From a checkpoint of a small transformer trained on Wikipedia.
Training: 712M tokens, 10859 steps.
Each number is 50 + 12 x the weight over its row's rms, rounded and kept within 0 to 99. Layers, rows and columns count from 0. The size before them is the row's rms in percent of the matrix's.

# layer 4 MLP down (transposed), 2240x448, rms 0.134, rows 1394-1425, columns 336-447
106:65 18 43 52 47 50 39 44 38 54 49 49 37 33 29 50 55 50 52 46 52 62 38 47 67 52 32 49 39 79 40 52 61 59 42 35 62 38 56 34 43 48 21 32 42 60 40 53 33 66 33 32 64 51 57 61 49 42 46 23 42 57 52 58 46 35 54 43 53 47 55 65 45 30 59 63 62 58 58 42 52 23 65 57 48 44 50 37 35 31 48 50 40 31 56 55 48 67 36 40 42 50 63 27 51 51 53 41 55 50 74 53
100:44 50 51 46 44 34 30 41 49 59 50 61 39 47 55 60 41 56 57 57 82 58 70 42 47 49 45 36 44 52 57 49 64 24 37 49 48 58 61 55 54 49 43 41 60 53 75 35 31 71 85 24 52 61 37 23 38 41 61 26 62 47 55 40 65 56 51 43 74 64 61 48 58 57 50 60 34 52 29 58 54 61 65 56 43 56 55 53 37 44 30 32 56 47 46 31 54 49 57 49 70 47 37 46 57 40 36 48 62 50 57 52
097:54 46 49 33 51 48 46 57 47 49 42 55 51 36 55 56 76 43 61 54 32 53 47 37 61 35 36 29 39 51 35 52 52 52 57 41 42 69 47 62 27 59 45 34 32 37 61 53 39 40 45 41 36 67 50 63 35 50 62 78 32 40 65 45 52 47 26 49 62 45 60 44 66 64 30 66 73 45 58 65 59 42 63 73 30 57 41 19 54 39 53 49 70 41 56 46 54 53 74 35 62 51 45 31 42 57 53 47 47 56 53 67
095:59 40 38 48 51 41 54 62 37 70 62 52 61 47 47 61 77 37 31 26 55 42 69 31 28 45 62 47 41 49 56 68 68 56 47 57 55 48 36 57 48 44 55 57 26 55 63 46 40 61 53 45 60 59 49 35 36 54 46 41 47 65 32 40 52 62 56 52 51 33 57 43 49 47 45 50 64 44 55 45 54 46 46 61 68 43 46 21 42 60 42 55 85 35 49 58 49 40 55 51 39 60 64 31 42 65 35 38 51 43 76 52
103:57 49 74 76 38 56 41 54 58 41 42 42 53 65 47 59 34 46 61 83 29 67 51 37 54 63 60 60 44 44 67 53 43 86 45 39 37 53 45 43 41 59 59 39 58 28 52 38 52 47 73 64 71 56 52 66 63 50 34 56 53 67 41 48 47 41 61 47 54 55 74 48 39 42 56 71 45 61 63 36 58 36 67 41 46 48 27 56 47 50 54 47 49 57 54 24 39 27 29 56 42 66 33 54 48 51 64 09 46 48 38 43
097:84 56 68 65 59 54 49 60 64 47 91 41 49 41 52 39 36 40 54 49 25 56 49 60 66 41 60 28 46 66 59 36 56 57 55 43 59 51 43 59 27 76 58 43 60 37 45 46 51 52 40 62 29 55 50 43 61 22 50 44 48 52 66 24 38 55 55 48 22 40 33 50 54 59 57 60 47 41 25 46 47 41 53 53 55 52 64 61 55 61 36 52 23 42 51 50 79 41 50 28 46 40 61 58 59 51 58 67 39 55 45 50
097:45 70 42 55 58 61 51 46 50 47 33 56 54 27 27 42 53 46 63 55 41 31 56 59 46 53 24 48 57 64 46 45 60 26 53 45 48 71 71 48 53 49 36 25 61 75 54 62 43 48 53 41 78 65 26 71 51 39 54 43 49 44 47 61 41 56 42 58 46 49 58 49 59 73 41 39 60 49 37 65 48 48 73 55 59 52 39 24 49 72 66 63 63 41 50 61 56 44 33 32 55 43 36 19 57 65 43 66 35 67 65 61
102:33 76 54 56 71 45 66 53 56 56 52 57 62 37 52 63 29 37 33 45 47 35 52 44 45 47 75 53 51 34 69 50 71 58 53 37 42 52 67 32 38 61 34 54 49 42 59 40 45 34 40 67 53 69 38 39 58 48 61 54 64 74 76 45 40 62 51 40 51 52 48 37 37 62 49 47 31 44 75 22 53 30 41 47 23 34 30 34 23 48 46 51 64 58 55 56 32 35 46 24 52 65 41 81 64 47 45 49 63 74 50 61
107:62 61 53 47 45 48 51 22 63 57 55 58 66 59 41 57 57 68 50 55 37 39 46 53 50 42 41 54 75 60 55 65 51 34 59 50 30 70 67 71 55 47 54 62 59 56 40 54 59 35 54 55 47 58 48 35 40 57 51 58 61 40 39 65 53 55 52 77 39 27 51 38 41 40 58 54 34 62 50 59 52 35 65 44 47 30 29 47 28 58 41 45 19 38 66 39 52 69 56 42 62 46 67 39 51 17 31 78 34 46 31 40
094:59 52 32 55 40 52 41 64 32 58 60 62 57 52 57 51 39 58 18 48 61 57 61 53 38 50 27 40 42 47 64 50 60 62 78 60 52 52 41 55 44 23 37 61 61 56 47 52 50 56 57 46 24 33 58 69 68 42 58 40 54 53 35 48 56 73 54 73 54 39 58 40 53 60 49 61 50 34 30 15 36 52 53 33 73 26 50 51 31 46 48 32 41 71 40 44 45 42 35 35 32 60 44 42 51 47 63 55 55 37 60 42
098:39 44 44 42 70 46 56 31 69 57 66 71 14 30 55 46 40 24 45 49 65 59 41 50 63 57 53 31 68 45 68 49 67 60 51 58 49 53 45 45 51 55 47 68 50 64 61 29 54 47 52 29 34 46 43 23 46 56 30 55 34 79 58 57 47 57 58 36 63 51 34 45 45 41 44 57 31 40 45 35 50 54 45 47 54 39 49 55 48 66 51 64 54 31 45 32 39 35 51 56 40 49 55 60 71 62 50 45 42 41 46 30
102:35 60 53 48 58 50 63 56 57 50 60 65 57 36 55 44 31 18 68 41 54 53 55 51 68 38 62 52 55 64 65 56 56 40 51 58 35 48 52 38 69 54 23 42 43 43 81 39 35 38 43 68 60 29 45 34 65 66 70 50 47 47 38 46 43 56 53 59 29 33 49 63 44 46 37 66 49 41 49 55 50 41 29 44 51 59 35 29 35 47 56 50 20 67 29 47 65 25 68 54 57 43 73 16 14 43 35 43 70 55 54 51
104:56 63 43 58 43 24 54 59 53 23 56 53 48 50 32 42 56 46 54 47 41 16 61 42 68 31 46 59 34 46 34 43 50 49 64 65 47 54 49 43 39 85 42 52 33 37 60 63 46 41 48 63 54 35 49 46 51 50 67 37 43 41 55 43 49 50 41 50 38 58 42 59 32 46 27 61 31 65 48 45 24 55 57 47 60 59 57 45 41 26 43 44 59 29 56 63 60 64 56 40 49 55 39 26 55 41 51 34 44 39 55 52
098:34 50 38 29 42 41 69 37 52 54 29 69 35 39 39 59 31 46 71 51 59 56 45 38 53 44 54 35 72 40 48 47 63 50 45 50 33 67 30 38 19 58 38 48 70 65 39 74 40 35 54 36 45 62 58 49 35 60 54 54 44 44 64 52 72 47 41 46 47 40 67 47 31 42 46 39 84 73 51 49 47 53 54 59 48 52 52 51 46 40 60 61 31 49 35 43 41 42 51 69 21 29 54 47 42 47 66 39 53 51 42 33
092:68 49 59 32 59 56 43 45 44 57 39 71 43 40 44 41 34 43 56 48 48 55 50 43 37 64 66 24 38 38 76 60 50 54 57 43 38 60 53 58 54 53 37 54 54 47 42 43 62 60 58 39 66 65 52 44 54 49 59 49 57 69 57 50 64 41 61 51 60 53 65 51 63 46 42 62 51 55 45 47 52 55 45 39 50 43 39 46 51 47 76 36 57 33 47 38 52 33 40 60 13 42 56 53 27 41 42 41 42 58 62 54
101:73 52 53 53 36 48 58 37 59 70 34 48 59 70 81 48 56 47 47 53 55 67 42 56 65 42 62 48 45 32 50 47 53 43 43 68 48 55 44 33 58 50 53 58 41 58 33 53 53 64 48 40 57 58 27 23 28 45 59 57 33 67 45 59 42 49 48 49 67 84 49 41 53 65 52 63 42 31 51 32 61 33 42 52 59 36 51 35 75 53 51 45 99 64 54 57 57 52 58 50 42 39 44 42 53 61 49 50 51 62 73 41
099:48 57 54 57 50 61 48 58 48 27 63 53 61 35 74 61 52 46 78 41 58 55 58 50 55 55 51 43 40 72 55 58 67 72 61 63 61 47 45 53 48 55 58 44 60 56 47 44 39 49 31 46 60 54 65 60 54 37 57 35 70 38 60 49 35 44 49 20 59 49 53 44 59 44 52 53 55 58 64 73 33 38 53 46 61 45 48 30 55 44 45 49 44 55 64 64 33 51 83 47 51 55 38 20 66 44 50 41 55 58 61 48
101:56 59 51 36 52 57 49 56 64 47 62 72 31 46 45 23 44 39 60 33 47 47 43 43 66 49 41 46 35 50 45 35 59 44 42 42 49 37 51 59 43 35 57 59 37 49 42 30 58 25 38 46 60 50 45 00 72 45 56 42 59 58 56 65 64 43 60 54 61 62 72 53 52 58 50 68 58 66 36 69 43 60 32 21 44 45 68 35 72 60 39 36 34 61 53 58 80 50 47 32 46 51 32 84 57 38 74 30 37 45 53 55
091:53 63 72 43 59 60 40 63 56 28 20 47 74 43 45 49 40 40 57 73 58 42 49 49 43 69 56 51 56 57 51 50 61 54 31 41 29 44 82 44 47 37 62 60 71 52 56 40 56 55 45 57 64 61 64 11 64 45 52 66 35 25 44 58 59 36 35 51 43 63 50 37 56 54 55 44 65 59 43 56 66 67 50 46 44 53 62 70 53 60 57 51 68 32 71 37 38 38 56 46 56 57 45 93 52 60 60 55 19 30 53 43
105:34 55 36 57 57 65 63 36 73 70 61 44 45 32 72 50 42 64 50 42 43 51 33 69 71 51 55 36 55 44 40 56 45 60 46 26 62 48 34 40 68 58 62 49 81 19 45 62 51 48 69 44 51 57 64 51 66 54 49 27 45 25 55 58 39 39 51 41 62 38 50 34 59 63 59 32 42 56 59 48 56 62 49 47 49 49 59 68 52 51 65 52 39 51 60 62 50 43 42 26 55 75 57 44 57 50 68 65 50 81 56 56
108:37 60 60 66 59 54 51 53 54 36 46 46 36 51 38 50 34 55 13 51 32 68 40 47 54 86 48 65 62 41 42 56 39 54 48 55 68 45 58 72 37 64 52 44 63 42 31 49 34 49 43 40 36 75 50 72 52 42 49 42 61 46 39 75 29 49 60 59 65 40 69 48 44 59 58 53 30 43 44 78 54 39 64 54 22 37 55 55 70 50 56 47 30 44 64 30 12 50 48 36 61 42 34 48 59 52 65 49 50 32 67 57
098:51 41 29 90 36 13 62 49 62 49 65 43 63 29 43 57 56 36 51 39 61 47 54 46 69 45 66 78 51 66 64 54 43 54 52 38 65 53 56 47 59 60 49 60 52 35 69 47 42 53 55 56 34 43 52 34 49 37 53 51 63 62 53 45 45 28 55 38 42 57 51 47 45 60 57 36 49 49 42 29 53 32 49 58 46 53 29 51 36 41 25 31 39 37 57 72 38 61 46 58 57 57 69 20 68 55 53 57 35 20 45 53
102:51 57 56 43 56 69 38 39 58 61 48 42 45 22 41 45 63 59 49 35 69 67 49 48 50 47 54 38 54 53 38 60 58 38 45 57 48 60 49 48 45 54 30 50 45 62 30 70 64 68 38 19 51 65 74 77 59 50 53 50 32 42 54 48 55 56 56 57 51 58 54 40 46 59 71 62 50 57 40 51 60 41 67 62 57 52 51 65 37 49 35 68 28 66 51 51 37 51 54 43 56 45 76 42 43 55 41 49 43 59 43 50
103:30 41 58 57 38 51 42 47 46 36 77 53 47 44 52 58 86 58 53 40 43 55 49 51 65 36 69 53 43 50 46 46 46 40 46 45 70 55 45 55 41 54 66 30 63 60 48 39 36 63 49 68 54 56 53 68 48 45 37 54 59 28 47 68 45 26 60 47 35 58 56 44 37 47 48 63 58 67 38 79 30 39 51 47 51 55 41 40 80 55 36 58 56 51 46 44 67 24 39 68 44 62 43 42 50 58 42 48 67 41 64 52
098:55 76 47 50 63 69 44 46 41 36 37 73 48 59 71 43 57 53 44 41 49 41 42 60 35 43 69 53 42 70 56 34 38 47 46 62 36 50 63 75 55 62 43 43 46 45 47 45 63 49 31 30 42 48 69 59 44 50 27 54 20 41 72 75 59 55 58 51 61 55 44 25 49 50 44 48 28 28 32 62 52 60 61 46 40 46 39 48 48 41 51 58 20 51 45 67 61 72 31 68 58 53 66 61 46 54 42 41 59 36 62 23
109:51 28 51 57 54 23 32 35 66 57 36 38 49 46 51 56 71 54 54 49 45 70 10 50 53 62 72 38 54 45 44 52 47 61 45 50 59 32 30 65 57 42 47 53 57 62 42 35 51 63 31 62 53 57 47 49 37 48 41 47 53 50 64 44 49 54 62 48 68 58 47 52 57 42 35 37 40 56 52 58 50 54 29 51 46 54 55 47 65 30 50 46 60 43 46 68 48 34 53 28 44 57 39 23 52 44 47 39 58 50 24 62
095:51 29 46 57 38 60 53 32 93 44 28 26 64 56 53 67 37 53 51 56 47 49 49 46 47 62 46 71 62 40 48 39 50 54 59 49 44 12 66 56 33 40 46 61 42 44 26 48 54 81 47 46 54 49 57 45 39 44 36 46 45 37 53 59 59 70 62 63 57 42 45 52 47 54 45 71 57 67 48 57 37 36 56 60 46 51 43 65 44 54 36 62 64 39 59 42 42 55 61 57 32 33 58 75 43 61 29 49 42 45 54 47
101:38 42 35 45 61 55 43 34 50 66 77 49 42 46 46 55 36 32 42 38 53 47 62 46 45 50 95 65 50 56 53 56 48 62 40 61 65 86 43 47 24 38 49 28 51 22 77 46 38 36 34 33 67 51 51 70 55 39 64 41 65 51 33 56 48 53 32 61 48 53 52 56 45 31 59 43 48 60 68 46 47 60 43 50 45 33 51 38 58 49 44 37 42 51 40 52 50 54 37 41 53 74 37 53 67 41 46 64 28 52 55 55
100:72 55 74 43 40 58 40 48 40 66 65 43 46 43 55 47 53 67 74 29 48 35 58 41 37 59 67 74 43 53 35 50 61 44 29 32 51 66 38 54 41 57 37 52 42 62 43 33 45 67 50 62 54 40 46 31 53 30 56 41 27 42 38 51 43 59 46 58 65 67 43 50 65 54 47 60 60 69 55 60 48 60 63 44 42 59 57 40 50 36 30 51 75 40 61 51 59 48 40 60 55 59 45 54 33 60 37 79 46 62 59 62
102:45 50 46 55 45 60 52 34 40 59 57 36 67 74 65 54 53 44 56 39 75 57 40 63 30 36 54 29 49 50 42 58 47 52 41 54 54 43 42 53 54 47 31 36 59 45 55 42 39 35 53 53 81 76 46 72 37 47 62 49 43 53 46 52 49 60 84 32 32 53 53 32 52 44 84 55 54 53 40 47 53 51 52 37 60 47 60 55 65 33 46 51 51 21 54 37 21 52 58 33 49 24 57 42 74 58 55 48 60 51 56 44
098:40 57 71 20 48 23 46 48 58 49 42 40 32 56 31 66 52 62 37 57 67 56 53 27 38 36 31 73 61 39 51 70 73 47 52 53 61 63 62 80 63 72 71 46 52 25 46 35 56 64 49 56 48 47 49 53 64 34 45 45 34 61 40 67 72 53 26 44 53 44 37 47 37 53 50 73 49 57 32 55 67 40 23 47 48 37 83 33 30 42 48 39 46 44 86 41 70 33 41 55 45 71 42 49 58 48 42 24 45 60 50 65
111:44 54 61 59 48 55 40 53 39 31 49 58 46 59 54 47 62 48 54 69 51 54 31 49 73 36 65 57 31 51 59 40 66 62 51 54 68 70 64 63 49 38 33 52 29 63 41 60 57 74 60 61 58 59 48 42 59 42 46 37 55 52 23 52 61 36 34 63 45 35 35 53 47 38 50 53 47 71 46 36 51 23 49 54 29 55 13 46 63 58 44 59 19 54 47 51 48 61 44 56 47 74 80 69 45 37 41 42 31 46 49 55
# layer 4 MLP up, 2240x448, rms 0.197, rows 1395-1425, columns 336-447
101:57 40 44 40 53 49 41 62 54 55 34 55 37 54 46 38 32 78 42 32 71 57 50 55 50 51 65 72 37 59 43 64 77 59 48 53 45 48 57 59 35 61 52 62 38 60 50 64 36 61 74 50 58 46 50 54 36 33 69 23 50 72 57 60 57 69 44 58 78 71 53 60 65 53 44 40 37 49 34 36 57 62 68 42 49 48 16 36 32 20 64 39 50 51 40 48 37 52 54 52 50 58 45 41 50 39 37 34 50 63 56 56
096:39 37 35 40 31 43 50 45 25 49 55 56 61 60 49 45 36 59 47 57 43 59 55 35 51 56 61 55 36 40 45 60 48 48 50 45 37 48 45 71 55 65 33 35 57 49 67 41 37 69 66 51 41 66 43 56 31 50 27 52 40 52 67 42 54 75 50 49 51 39 49 57 67 48 50 74 61 42 56 64 44 60 40 72 46 63 43 65 55 50 54 68 32 61 44 47 33 53 46 67 40 50 58 50 53 44 45 64 35 69 41 47
096:72 50 38 53 40 41 52 51 23 48 44 51 46 36 39 53 47 51 51 31 58 64 71 55 22 56 36 34 47 42 45 50 58 46 52 56 48 54 47 52 62 55 69 59 45 47 62 28 34 55 62 40 77 43 51 53 53 63 39 45 42 59 37 54 57 43 79 55 33 46 55 40 41 53 56 57 76 56 62 46 62 61 61 60 46 30 40 34 53 55 59 50 57 49 51 67 51 48 40 45 67 52 47 79 37 60 65 47 55 42 32 67
100:38 44 55 56 34 55 37 44 61 37 44 48 55 46 51 58 38 39 33 55 47 58 59 45 73 42 67 45 37 63 42 47 58 81 36 35 61 54 63 50 47 46 40 47 49 77 31 61 54 53 47 57 54 39 38 38 61 58 37 43 52 64 33 50 62 43 48 35 75 43 62 48 51 42 39 68 45 50 41 74 55 38 51 63 35 52 53 71 41 39 62 61 44 51 72 33 50 49 25 64 51 64 57 51 29 59 22 38 48 41 45 35
096:33 59 44 52 33 46 42 46 64 58 39 65 53 58 54 55 48 41 68 57 51 58 40 49 64 59 58 66 42 60 31 51 52 45 56 47 47 61 61 52 58 41 36 47 56 71 43 55 48 50 36 38 63 47 28 45 44 49 39 34 55 25 55 68 48 32 52 36 39 60 65 43 68 71 49 47 52 64 79 35 23 55 55 27 57 45 70 47 51 52 49 55 73 66 51 24 71 50 51 53 55 57 41 48 42 48 32 13 58 43 58 31
099:45 29 52 29 52 62 39 39 54 57 62 42 45 40 33 48 55 28 32 87 60 55 46 39 65 57 39 50 31 52 39 57 38 38 47 59 43 53 43 46 47 39 51 74 40 49 48 86 44 47 59 39 72 61 66 56 55 55 40 50 44 40 39 62 25 61 61 53 38 58 53 42 55 47 45 43 49 38 45 45 54 47 43 64 44 39 43 32 32 45 34 47 62 55 33 45 55 72 50 69 57 52 52 53 51 45 43 34 71 37 49 54
100:57 58 46 63 21 58 40 61 65 52 55 55 44 52 33 34 64 67 43 53 51 70 44 45 55 63 38 46 50 59 49 58 46 57 36 34 42 50 38 49 47 46 61 56 36 43 68 56 60 53 55 62 44 60 48 44 51 61 47 46 39 43 44 43 55 44 46 66 58 55 52 56 70 63 55 59 45 47 52 49 63 43 79 60 67 33 30 52 42 34 55 60 48 29 50 62 54 71 59 39 27 72 50 73 62 54 37 40 59 43 64 55
105:49 65 59 47 60 27 61 39 42 60 44 67 54 47 50 58 31 51 43 55 38 65 40 53 57 49 42 61 50 58 43 52 42 54 53 45 49 42 54 60 64 41 71 74 57 77 64 61 19 53 41 55 39 27 31 53 58 74 57 51 73 30 37 46 54 47 55 41 51 66 65 51 41 66 26 53 56 58 42 79 46 38 67 49 46 43 43 51 56 66 39 79 60 77 60 44 84 54 57 36 57 52 56 28 41 33 76 56 45 60 34 43
103:59 47 50 40 37 71 66 68 71 67 78 41 46 55 70 32 55 54 37 54 30 46 35 64 57 40 61 41 67 50 59 59 91 53 49 32 75 55 58 61 38 28 62 45 21 61 42 54 49 42 50 65 61 51 56 52 48 45 40 48 57 56 52 48 81 53 45 45 32 40 51 60 44 38 54 36 48 42 53 69 38 45 41 53 51 52 36 36 43 54 53 62 61 81 39 55 71 67 40 58 49 52 27 65 27 46 83 55 46 44 60 35
103:61 51 65 37 49 50 41 62 50 37 66 64 28 58 64 38 44 49 50 53 61 46 49 42 61 46 41 28 70 41 73 55 40 44 75 49 58 28 54 50 48 52 55 54 62 56 68 32 49 50 28 66 54 31 44 37 46 52 43 61 38 76 56 39 36 45 59 52 59 43 44 29 42 38 53 66 37 66 45 53 43 52 59 50 35 37 62 63 24 57 59 38 39 34 61 40 35 55 29 28 61 43 73 56 70 49 44 53 32 49 41 44
102:50 67 54 39 52 53 61 37 41 67 42 66 45 41 36 63 65 42 38 55 65 66 71 38 62 38 59 33 66 64 35 61 44 41 47 42 62 51 34 58 65 47 49 43 57 42 51 67 45 51 47 66 44 54 42 29 59 49 47 54 48 43 53 36 47 37 23 44 38 52 52 41 45 68 52 56 55 56 64 43 57 54 54 28 54 55 35 35 56 50 62 37 47 40 45 49 47 47 47 57 76 52 72 45 44 34 54 28 43 39 42 54
102:69 42 62 28 37 66 57 46 76 46 43 41 29 63 48 54 77 73 48 45 50 53 60 35 51 47 46 56 52 39 47 29 54 52 54 54 42 52 56 71 50 58 64 27 57 35 42 53 47 24 48 37 42 36 47 36 59 62 37 43 36 45 48 55 44 61 33 55 47 47 44 38 57 44 48 41 47 54 47 32 45 28 42 60 61 41 34 43 27 46 45 54 60 42 57 36 54 68 58 61 29 62 58 31 63 63 66 36 41 53 45 69
105:49 40 55 44 62 49 51 39 57 59 59 74 46 43 39 47 55 61 57 49 19 54 26 60 49 39 75 73 68 43 53 42 42 44 58 38 52 49 45 46 42 37 36 52 60 58 54 53 52 45 72 31 42 60 38 47 39 62 49 62 60 51 57 44 68 39 64 40 34 42 64 63 36 59 39 43 49 47 52 49 59 48 56 65 23 46 47 36 39 48 59 39 33 75 47 49 41 41 46 42 41 31 52 53 60 35 41 43 55 39 38 40
095:56 64 61 53 60 61 45 43 22 49 58 57 53 68 41 48 41 67 61 55 50 58 20 41 63 54 39 49 48 64 32 58 58 53 63 42 42 57 32 66 39 66 46 38 60 50 57 72 63 58 44 36 58 49 48 41 67 63 55 48 60 53 43 46 48 69 69 56 48 34 32 61 46 42 70 62 40 55 53 34 51 58 53 69 46 45 46 71 58 89 27 61 61 56 61 46 55 53 54 62 45 35 45 60 42 77 57 32 61 26 29 43
102:63 55 54 55 55 63 48 38 41 42 34 38 50 55 76 47 41 54 46 31 56 49 14 57 53 59 51 53 73 53 59 51 34 41 49 58 45 65 52 36 53 73 61 55 35 48 31 44 46 51 51 37 49 48 55 50 59 54 34 62 48 64 38 55 23 29 42 52 57 63 43 57 43 67 29 57 36 49 66 43 60 47 23 51 56 53 39 57 62 46 44 71 53 49 36 62 60 59 33 37 48 53 71 40 57 58 35 63 45 44 52 38
100:44 52 49 59 64 51 51 47 54 61 52 40 50 72 57 68 37 56 57 52 43 49 50 45 58 37 38 51 57 53 45 40 64 57 38 65 56 36 44 57 37 57 51 46 53 72 45 60 43 62 47 27 59 84 50 45 51 61 48 47 74 44 50 54 63 41 53 38 48 56 41 52 48 49 59 46 47 51 62 55 40 44 34 69 44 75 51 55 25 65 36 78 43 58 66 79 13 45 31 48 52 56 37 71 61 57 44 50 47 63 31 47
101:66 57 41 50 36 57 36 44 47 58 52 48 42 40 39 57 58 24 32 64 61 40 47 64 69 45 40 54 62 47 58 57 45 52 51 45 72 37 50 64 48 52 64 52 33 50 70 62 55 59 60 57 53 58 40 39 52 50 60 40 28 47 51 68 42 65 39 59 68 54 58 52 43 70 55 64 43 52 43 70 08 44 45 49 60 49 38 29 58 60 53 53 41 30 47 56 31 60 62 35 37 37 30 50 73 67 52 59 39 49 43 50
090:62 43 44 54 33 33 68 69 49 42 59 46 46 22 50 50 43 51 44 58 60 59 44 54 67 51 38 43 75 57 55 67 38 68 56 63 38 56 82 42 41 63 61 33 35 45 71 46 48 57 44 52 54 39 39 49 56 58 37 59 54 64 48 47 55 75 40 20 48 70 49 67 27 43 57 28 58 45 68 40 45 55 46 44 57 38 31 38 46 25 21 60 33 66 54 61 40 52 38 68 35 33 38 72 43 59 57 51 47 37 38 31
101:39 38 42 53 42 31 51 35 58 35 29 68 24 57 68 57 48 45 24 46 62 39 21 55 47 50 52 70 48 27 57 44 29 26 66 68 56 60 57 63 59 44 78 65 52 34 36 40 57 31 34 52 50 73 75 44 41 73 57 31 44 34 44 53 35 34 45 64 25 48 76 36 60 37 65 47 52 69 58 35 31 43 61 53 41 53 54 62 60 63 66 68 52 46 51 52 37 38 63 52 20 59 48 66 45 47 43 49 69 43 43 50
102:51 38 63 18 40 35 69 88 54 67 54 48 37 65 28 69 63 62 46 36 52 33 69 73 45 45 15 44 65 46 58 50 73 49 55 55 68 49 55 69 53 33 54 69 63 36 49 57 46 18 59 63 46 51 53 38 17 53 56 61 28 52 53 50 52 46 36 70 59 35 50 37 51 47 29 43 65 62 30 36 58 54 50 34 89 47 60 49 37 59 67 62 35 49 57 54 70 69 48 59 31 52 43 49 42 20 48 47 39 39 37 48
099:32 57 57 57 37 74 35 54 53 22 48 46 56 51 49 64 52 57 51 67 50 35 30 58 66 49 39 50 59 33 52 73 55 42 45 38 63 76 54 38 44 44 44 65 73 42 47 48 53 53 51 48 66 68 32 26 58 30 59 35 41 45 46 38 63 42 41 58 71 65 67 62 56 43 34 64 45 55 42 65 48 43 59 59 23 72 30 61 62 48 48 56 49 32 53 53 47 36 39 54 57 45 56 58 28 44 59 60 58 42 28 66
103:37 49 46 75 75 60 47 62 44 70 27 39 40 39 54 51 48 40 46 58 61 46 39 59 35 57 49 50 61 47 44 51 36 37 50 30 76 40 75 46 54 39 44 46 53 48 35 43 90 49 46 55 74 36 57 28 65 45 41 24 37 36 57 45 64 59 54 40 43 62 40 66 59 74 51 56 44 32 61 51 49 40 65 63 57 59 57 33 48 33 49 51 52 42 61 48 46 53 44 42 53 40 63 46 45 52 36 68 27 41 64 58
103:29 51 72 53 34 64 51 38 26 46 46 60 47 57 31 54 56 51 57 52 39 57 50 46 56 42 64 53 50 54 58 40 44 52 70 47 77 32 39 65 43 35 63 46 49 67 33 48 51 40 33 37 32 59 64 43 49 53 31 48 50 35 22 56 39 38 59 52 46 43 42 60 49 40 39 52 69 38 35 62 45 49 55 49 53 50 69 57 46 28 36 47 64 61 83 66 58 85 53 47 56 43 43 57 63 60 51 47 52 38 42 38
096:61 20 29 38 47 72 43 51 42 46 50 61 48 55 45 66 50 51 50 49 68 63 56 68 49 52 63 52 43 65 32 50 56 45 44 70 38 49 31 63 46 38 61 47 42 65 64 30 44 69 37 62 64 29 49 51 46 52 50 65 41 32 60 51 35 65 53 58 50 49 40 50 43 51 65 47 50 62 31 62 59 44 60 68 65 48 47 34 47 48 67 52 50 68 54 52 76 59 62 36 48 57 49 42 61 61 53 50 42 32 64 40
102:68 25 41 35 30 46 52 44 64 48 27 52 46 48 34 43 33 42 41 70 63 55 45 66 48 49 23 55 42 44 53 60 73 39 47 66 37 53 74 60 54 21 55 53 58 43 41 39 37 51 51 62 62 48 60 41 28 38 56 40 43 57 48 42 35 66 69 45 44 45 59 45 64 44 40 55 54 73 56 54 65 61 44 35 34 29 76 54 74 27 39 57 37 50 41 56 64 28 47 69 72 71 62 60 34 35 30 46 57 43 53 31
097:43 42 48 47 55 39 53 41 47 46 60 69 32 47 39 53 45 40 69 36 33 60 60 40 37 53 52 51 62 53 72 54 36 37 36 50 57 60 43 54 54 55 61 46 67 60 61 45 33 33 72 50 47 58 58 46 66 57 61 33 38 62 52 33 66 38 60 18 57 72 45 46 41 48 36 30 28 36 23 38 63 50 40 45 64 44 57 62 51 78 48 64 46 52 66 31 63 44 51 45 70 63 44 52 52 41 41 32 29 38 56 59
097:46 51 49 55 60 67 50 52 39 50 70 60 55 55 65 42 35 48 39 42 45 71 55 53 65 24 25 45 48 49 65 42 52 44 28 59 33 51 53 50 31 48 62 57 57 28 39 53 61 26 65 58 54 51 67 44 34 33 38 49 33 41 56 61 44 45 55 54 50 36 49 47 70 59 38 46 67 48 76 54 39 46 44 63 45 48 40 59 34 63 37 42 65 59 62 55 48 47 43 50 27 29 72 55 64 50 34 59 20 60 55 62
094:47 53 52 48 49 44 54 52 46 38 61 59 51 55 66 59 42 36 49 48 24 71 68 49 62 41 44 28 52 46 54 48 41 49 53 56 32 42 58 45 61 38 68 27 51 38 66 38 74 20 62 60 49 38 38 66 53 59 39 46 50 54 34 21 39 44 40 47 59 61 62 42 61 60 51 39 62 31 45 41 37 45 40 53 41 50 53 72 44 45 52 36 62 19 70 50 52 69 51 63 67 32 64 42 64 36 45 59 56 31 51 65
106:42 43 40 59 45 49 59 58 39 48 51 51 51 57 69 57 59 86 43 66 43 58 36 50 49 50 51 72 61 54 12 73 53 66 46 71 29 60 51 48 45 62 38 51 56 79 39 50 53 51 44 57 50 63 86 36 42 46 31 61 65 54 73 36 47 63 78 54 54 58 49 45 52 37 84 33 34 42 50 52 39 59 55 61 42 65 60 50 49 44 50 25 57 37 56 22 40 54 24 44 57 48 32 50 52 26 40 53 57 44 47 53
099:52 60 61 46 56 50 29 48 39 41 51 82 51 50 42 44 38 38 44 63 51 55 42 52 49 64 55 52 48 46 66 55 60 43 51 38 62 64 76 70 55 51 54 50 58 50 62 30 52 47 56 57 52 40 53 30 38 36 41 33 39 56 45 49 65 43 48 32 45 65 49 50 49 64 63 38 41 51 58 45 44 29 42 55 58 68 69 47 29 48 68 57 35 57 48 39 47 47 26 42 47 38 52 52 67 64 38 30 46 43 58 38
106:58 49 64 54 68 44 50 26 33 62 66 69 60 56 52 41 64 54 38 36 51 47 52 35 47 63 71 38 45 60 46 57 35 43 38 64 38 72 51 58 49 71 54 75 25 67 41 52 53 43 54 68 30 40 52 47 46 71 36 47 61 52 49 42 57 48 63 39 43 45 55 60 52 43 34 46 62 67 36 45 47 33 44 55 61 62 55 50 33 49 41 65 38 66 67 49 34 60 50 60 56 55 47 61 33 46 54 78 51 69 43 44